config.yaml
num_hidden_layers: 8
hidden_size: 768
num_attention_heads: 18
num_key_value_heads: 9
head_dim: 64
intermediate_size: 3072
vocab_size: 42945
hidden_act: "squared_relu"
norm: "rmsnorm"
norm_place: "pre"
norm_eps: 1e-05
positions: "rope"
rope_theta: 10000.0
rope_fraction: 1.0
qk_norm: false
attn_scale: 0.125
bias: "none"
tie_word_embeddings: false
parallel_block: false
init: "uniform"
init_std_qkv: 0.024
init_std_o: 0.0
init_std_up: 0.024
init_std_down: 0.0
optimizer: "muon_variant"
learning_rate: 0.000994
lr_mult_o: 4.0
beta1: 0.93
lr_head: 0.0059
max_grad_norm: 0.5
warmup_steps: 200
schedule: "wsd"
decay_fraction: 0.911
decay_shape: "linear"
final_lr_fraction: 0.0
batch_tokens: 131072
max_seq_len: 768
doc_mask: true
train_tokens: 1088000000
max_steps: 8301
dataset: "wikipedia_en"
Each number is 500 + 25 x the weight over the matrix's rms, rounded and kept within 0 to 999. Layers, rows and columns count from 0. Numbers have three digits each.

# layer 3 attention query, 1152x768, rms 0.0286, rows 910-943,974-1006, columns 192-255
458506546487505506482524483492495488508482471489517547523491508561526515474465466512506473510507480520499485555512517510500512509516502521504498507503481514482507491495498499499537495485528502
517486481539483555490531514503544447521519476505458463495519464521516487536478485537515471505469531529477465489514501529530533513522554519498467523554481548475519551481497497515486496469534469
513501455476509477501518489489481485494501486521488495496503499511478493485482492485498511524491508495513450569494517491532483468516522490503498524506512493476490503525500525515486498537540482
493458512468466496470490485537501525498517505535533437530491485514496452508505517481469500506486484527478560461505460440521500493486485505540458504512502487492492540523481493481452529503585537
515530492475500477493509529471522535497485509541478504499506463513510541520562492436558508558543516474480447497522474582465511515471496510504535473511487543479492506506510510512516475495483517
486501513555493510474512543518526516514448535550521483499508503500490465457522503471532501500526532489493486512501524506451441519507510533566522489513573478484482513510532453526515532475526530
458537575486477513525510507446496515502494487480489504478461501539478478447478535504537501572548500500434491546446515528539537501486501482423482523500451534449498492509511529542569469505489550
475532502528434507506434525602533481505473478538507570511523503536520520499537481517492565531504433500493482511569520539517483440449425487537531455444502502530523524521528524493514472531489535
494446501492530479501475469554494516484419485459530527474475538501469449503431486493515511436501481549476450503472510473488501503512504454524485496480493528480500482469533510533446494486474524
445477565519524536446498440477533493440502515520512470515488514515510494517543488538465489514469468462469517469489531527512539488505509481519505510507518501535497466507467434514476553505562485
412478452498526433510543485506444484504505550476491525500518554442501489490556527511487472481493473467524488506555555472513511484501499506551464509530488504485504457499515502487528478448509534
536518439527459527429519484509449510498432493494485515537520514548541527533546489485513492540533511537548528498483478493460508501573467568552499498487470472502503521437428535467536536522494482
504532524496500470546540504518500518512539523497514520489529508477511526509477503523533480535449488494528561473544466528507467496488526523495468530526570552541512520486512492538460513518525503
489570459535483493433425494560468539490441456501471477483537493488497472515545444466503518537534495472537529447531509485492480447496498508502508504481487445536476543482525523524487505467461496
440494532504528438538567530508513507512513469523501495513498462503512526416548466526533469469533462541516488491535482548516554502528466527544468502507586544478513501505513533520532482501505530
488540525496511493509485485519518485507422411479464529508464493492539497515491510542532520534519510493463478567568455576516496480455549505464524459528501555508467464522465485527524463485534475
543534483499428511459527481498537492482485522497506454497502519383497480501496464495534492557510481483533481551509487475487488520476476493512520478545482454493485544489512475480546445509529461
491511548526458480519506490557523545509458513515492433483504490474501456453515455539474472476495503460485525520492456439472506507516500497470499488509555538531553505512543539439473515540523457
529505526467497465505493492520512493500498510486492509510519510480524504522484503493484503505494488501507500512496516510514499507491476528498521541514490491517521502510496522508496529493488488
505498485525512513528488526498496495495476510510519504508518483472484521474517504515470521497513504490498509508504475474524505475486510539487499467490499469506521517487497487492500496511491515
463491491495509541465542520500494503533506509501511503471470499516482500498497501491533479513514499514501507491504518515490512509511501485509498494518492531449465526494495510492505491511486478
490514517486493504526512516523505510495516495484509500494514515489499510506504504496523505499525513513499493502511500506499500523527501473479502473515523520494461483486520511508495501460511491
500494508495500504517493510524491487482475494491484498513530500509496526502487491515485516520475519487485499510478500521488509488490506518493479505513475488515505504501485504516502512511507531
496499507451487534510518531492506507497519492526515505483504522512506469500525495538536483517490512521488494491491489526484514533550495515469509493500511495495491512497507496501523486504501513
473495490481492526502546511503523515525508530512518491483487524451517485508539479487518480489511459511510494425542521489466514521520489499513490461504513496498490519514500480482482539478492452
509501501471498507509525505461492499477487504506470525478498455528502480536456503534523475508523514514493511552492497545506492508514539505501480494518496513502535499516498514496494479466497488
525523489497520503513474448513485525481504529500503532526530436495476499543529489499506486534471460491500493493508471523531553481495512524477504492507503502470492518507524477489461520494495495
559506539498495513535519522520509481516501511532511493487473500507499460515501466482543477474493481521509513526509463500473472508475506514483504485498552483519498533533502488484506491514522495
454487473499514498501537502519470478480485492481502522531512461509495535485496510520486536511522526509482508496518497486493492483532499491546501560509491490499471471487483473532515502516496478
467511488458505471502478471521501512496519492551500468519524540501515500510482544484453529536488541494480487491493505493518516512508503541507472467469493534476449484505516492500511479518495480
520482507492554524499489516452496497501492494508485486515466495536474490470440489505429472444493474522497541529476496474532468519515490461511519503465453498486464480462476518514491495496490490
477493514529485500486548519528469505550466472475534510504505485481500518451513493497464453506505494500464488531492522530519528492515483504487492493467527460467489491516499516523509481516507494
481524501473482505488527509474514462500481444494502485487538506487524488533501472429513507468492521490520492498472553486475475529492483517463517479513450481525507528510491460500537462525516479
535494491488473519542556538493489518472461494470500496485514495510503502470510542510480489476463484534516540554471534489471485440495511512485467510517506541457510518510489501491526527527542474
524488493512504523475469516511506536458527496487525520543500504479523493463500522511479501484498491485507491499491462492506489503535475547490515537485467505485535496508480519477498512464476508
494518506532508560466536508533516499526543500515510531540480517496488508524462497503509508537493489541467497481530505538489496471537521487500465489520505522474503517475493515488535503457453477
543489533512489465498491503531497482500518507511504505501490506485491511491498483478507518502481481503499514500529477535528517528544476524520491474512503481535491478505507498514475466496552509
512478513487462494488480483517501486507494482507498507502474476502476480530464512480495533532485471510522564479467490474483510509498512506478488471513522469506491461486500504509479503487522496
473490513461510510511488483468522483479508522473510467465499457475496509487502475481534466478539492497521489515489516509497478503505492511526517487494447493480480518489509482475476495531496502
506521497506515513485513452509464465531487498534500521487525527474513471512494525512512521514536503491507525469511487523489500551514492502514472478506513491478525511506513488507527511510521464
554480525497504548522524494488534517463545448515489486515472506521457476487488495492513532480490495505495504514479525494499471502474515498485487503514520479473491506494489513498501508490486524
522520545526510541498496489515499488479504482498502527495518510492487476496451495507512487505508492476511518493485486492491523525512488498496503511505515519531490508530503509516460500508524490
500478514487513505488507459515501491483482499517487473494505473530510462493486533515468485507503515496487515488463494508516479476501476525481499522500500536512487525499529497478499509492500502
470508517476522504513522458473521500510537507461508528510496481518523536471511491539494504530502487471482531492526493495523516485496498485488513485498477532499480504482487510527488534493498483
457487486523461500497500489498516467473489479513529495490522517521513545488490516519494500511509513494553502500558512507480513500496511485531488526532517506493499497477489493501502465503530505
475475475504479467502504474493523519513480514517486497515502486503504517517486520484541509528486454495521504483510485496499512490544518513530504529484490507503495532452476549499500493529457513
548507492512505495506508483482489480485506481491471511514498526481490530526526475487496479505489512495484519490489541466494461515487500484505462494504498528507467508473507512468553508491440493
531495520524474526510478518510458505533511487480478524470513481493500464559477487523469451503512477461532456479523474527519450482481476513474502447498481488513476489493510505517492479531490484
499494513488500445502508513481509473459483503460492500495513503473516496485501509545476476499524495513479520532474500515460474514464507503519502477490508480484495512477507535520512495497508507
490497539525495514520463540487495520466484488490495497452514494514515511503488518496504485523471500453494491530493491510496509494499468521498517515490531447507481511506520486499508528517481505
486476500514508478542531520523472516486474528526499482485468510499523481502492496505519460526534477477465503506511485501534494526518510494481494495493464471522518481498508511512492507518517494
507480493533484503545558474520504503516503511517480494507496536467496480479456491505530450483493506472484469467505492513484492486506467494472524494510516501505461509480538462492518497503459493
524538505491427452523477477518511517519436483467493534469520517404475491525490480470459493501487545465516419538519537502465491478455475522453525485520483534539517475497470521518485536463509465
512500524460542471518531545498502501489549510515536493472471473520532521530555471534558520461477476458456473498527516503529487532464495487471507495479535470469497548484513470536504486486499499
500469492513501527485500463484475518523508504542470467486498540495482472511535513472498510509513479510486478479455487485458502540505479514531479511511512517468476486531526475484487539487558508
489482516484486504483549466506489493542498520548470522521489535452469484541518490525492504495487478502514438511533518488487521532548476498500488471512505474485486487481514493541523513483499500
502491520550541502449463535471526471482490480550540483521489476478523517491513498523455511537485525493468490526483496511546487479526497530548484489513509495549531484518536526496486461503512542
493470512460506523513505515509466538514516493477519450485503479543528487437525525487482455485523534522484513502507491501484460510462485518540464473507511528536481526508519476491509473452551526
507459469494482482512497531477523482544463500531471515498485506491488493474485527499553498475483496477538476511494481509446496518504503500499496499541526469485468497546534479492536493514493479
510474515444503487509494454463539501528472509467461530514492484484478523476526519478576495481515486525475463481536507535463477530517501537528469491523491487468451525515480462498501488511520453
492521517497541515479474451515471488488494500468497473455518510536484466567504506530523509554495483503514533472495504521523506512464463530512508481489532474487478528491514499496513478482523508
491467487477498522532513501476495500504504547483488498504511499508472496494440517472530478454529491499454476499480469503502535530544480523539498493513561453511479495528497485498470506498492520
501531490490488517493501499515539514463510482522574491464531483504498502471517500476482502492501521504500498539470515525501487511491509503549507491526514537551510470528532464483484488502508497
474511485491538470456498501476459496502473534495505492526493486477481575516498524520527505541503482489526532480494514520516532477492532518480470481512491510475487451479479515500512529495513512
488461512555494518523474474492507461533497499515504474488499547524498510460480496511477544492504507483518515465515511465501524508486522481506496516457503511506529492425487518510490502492498490
467503512513503469502511539503500490499494503527467506511500487493499508522474497478502503486494501524494540480516473510492502491512500473492473498486518482501505572491519533471525503486484491
501503496505489489490494500499482486565500481516479507503480516505515473505494499483522513510441484481539527524514502463479516527518493488480510487487481503498499500479485540494534558501510503
# layer 3 attention key, 576x768, rms 0.0285, rows 462-494, columns 192-255
483455514528473522513501470485468489479521494485511513519549483531489508496489495524511503518528514544471475525520486501521515494533467454475507506513494508457515529496483479498468501502498440
492530507481486542506495510475446499480504496499503517522499493531493498504527487516466517506501538476448522548468502474477489484497505539460489489523500519511493525522503510504487453514496503
493469500547502488499530486520523554469481522512543510520531509437481491482465523497501527488528499500442519501508480504490454479474512457502493495531501481500473497495503513524505495503527492
485500492506496497511471506521502487480449529507518486526514485504540516509462504530486469523503496495508491474524484481521463489495499516517492498490510539492485502509481512541535516503483521
474487509514503489515529513486504512478461541517524489507486534525505547485432518493482511478479524491485478473540516519481502510493491519548528488515502492487499467535515482512448521523531488
501498548493466499512494495471538473552510509538487521535460489492504520488498537522467503510496513446486505507479509472498486501475540498520456483531513442511531521474489489485497505502535542
477503495498543527522560507493477497542526486526526534499446461469492504462507533517485512477514516493493482553510521490504506540546500495453472536527486460498436513508484504511516496498511507
511488500481530453552511461493515510483453509512550495533481520527484524538507495512509529525507495498506465504531509518511524505518521485484524508471518514534459549474556562528506462496517502
505481510490493499511482481536498506497463500502478479518467479467456513475462472502464530521466542499556507546490478484490562523523517504508478477490516469558511464479478494496446531481513478
492407514508507587476476497477475428457451497501506471488493459515537483496468498493480500484503481532503457508481474507532483501561517512523508516476494488527517512492489473519503510482505468
498521479519519448485496496562490516515499498514523537441521512536507499539508486490514494533455478503469460472489550528505517535453491505512490481494446479521470509471493464488494505458449503
519522498487504518479444514494459476464471512485502553505542485524483483530511476542482491498497481511490544504507494474500475542449460461468514520502490460486513506488450476514481536487483548
447477508459466459525556531507472522463527554459490507506521462482487525501495504543487514538513516466492500523508513488521513518523467512495511527466550517496501525489497463501470500488515533
515537478445497530488525539501532470478489527539481486452474486499508489525494518465485531458553549515463454496458480508497464506535485511550495500485459465434478516487481529496500474511533522
465489507477510469498494498503554495468485491551487506474490507519465480497519500491504483513501507476488466521492481473493507535516499527556510558444519503520513464491507488512517490497485580
484483535545459516517487505464547535498513472466477445552477468505496505501524443541520511493536539490453508467505541507450542520528519506460471527509510555492485484515537521525475486484532478
510500514566446522492495542459506521470488466489502493465486440517494506505512521512510475475528504496466463473468481502503460489464511508544506509494489460494503499523510474484532473531522492
513518486516490525505469444489481459436524500484528461486511512513467483542504505442469447487543476527506481521545496501544453547531541480526433511517507536498560460475501522496489486548500497
484470492496492531494502453489522505515449467480438477501461525446468467488489489468485508502477492481527519481535509480446514483482517483501507496513495525510512485502528464512487513530496488
465498503540500491528471477522522513501481516502508501512484494482490468487471519473523497504504527483542507491512512468481507488505495476479507491491477482491486487511502469488508510498504485
541513464513514509537464527498507498437512491494503494494511479535517496517525508517530487488516517531506498541469499502518493513507507497498485512523485473500471512480484495461500481470518495
507480489502470501490483474509476507471532505519509490482467487494520500502491484483527503506522547508511483529503488506486511495482509496525501517497489540506536534539514518483493496503500517
481493498519499469503524454504522521552440464494472525483465512476516513482465521473515520541494524483542521467497525495499524486467529494457546468533499505517500465437482491500511521531471507
525521485542501478472485465517498507506508527476482497505466508443466492531484489480518513522466485464497536449519470484504524472443513481500509516515491480486477472490498506500497501513441506
506517510481477477513494516525495496470543455542502477505486469501515514494480504485499475485536525525492518479513520482482457490490486515505492496511456516510477556466504522456481513537507468
496477506520499517509487504478498453481470498524460471503500497558521471518502486468512518493509478479468499512511526499552552514539483469490530506489523509532507517521520499475525508521497471
489488526525516504466500481529515512528487522516488534497472468548498553474470527485491514501473495500497487504493499451481529496498519514500515477496488502504464534539523508506500506500513481
475478524505528503498510480495480519520489473482475508519525527497517506499536516479511475504490538513525534519486479492512506540456500497486497514481488515507511470499490485509493489490519536
498495528502509481493517502501535538498504469501459487524516509480484492505490523497536492481508472484546515503502492516491532494461519503486501456526488494506520483492493535529512539537471510
479497548470512490519517515537476494518495498485481512489467509498486503495522461499515508537505471501503489514506548509522516512520472510508538495497494487520486573508537461496502472493479487
469527540472508510495487466509446483507481502505472511483534483531475472515500509466509507525499537528531522507493484528508516522512508527449525557517485500512501563526511501464533517504511479
528489494509496508521498487479493510475500478501502501486472502467492489504497442501493509493526496486512494532511482491536538500518497503495502498462442507507493432497515472504487530486534491
493486527511497482511517517513515467448535474519433479542538475523471496491460480492482507502558497532515487505512489508483472488505494519495452512535544471473516515482474494517512468502502513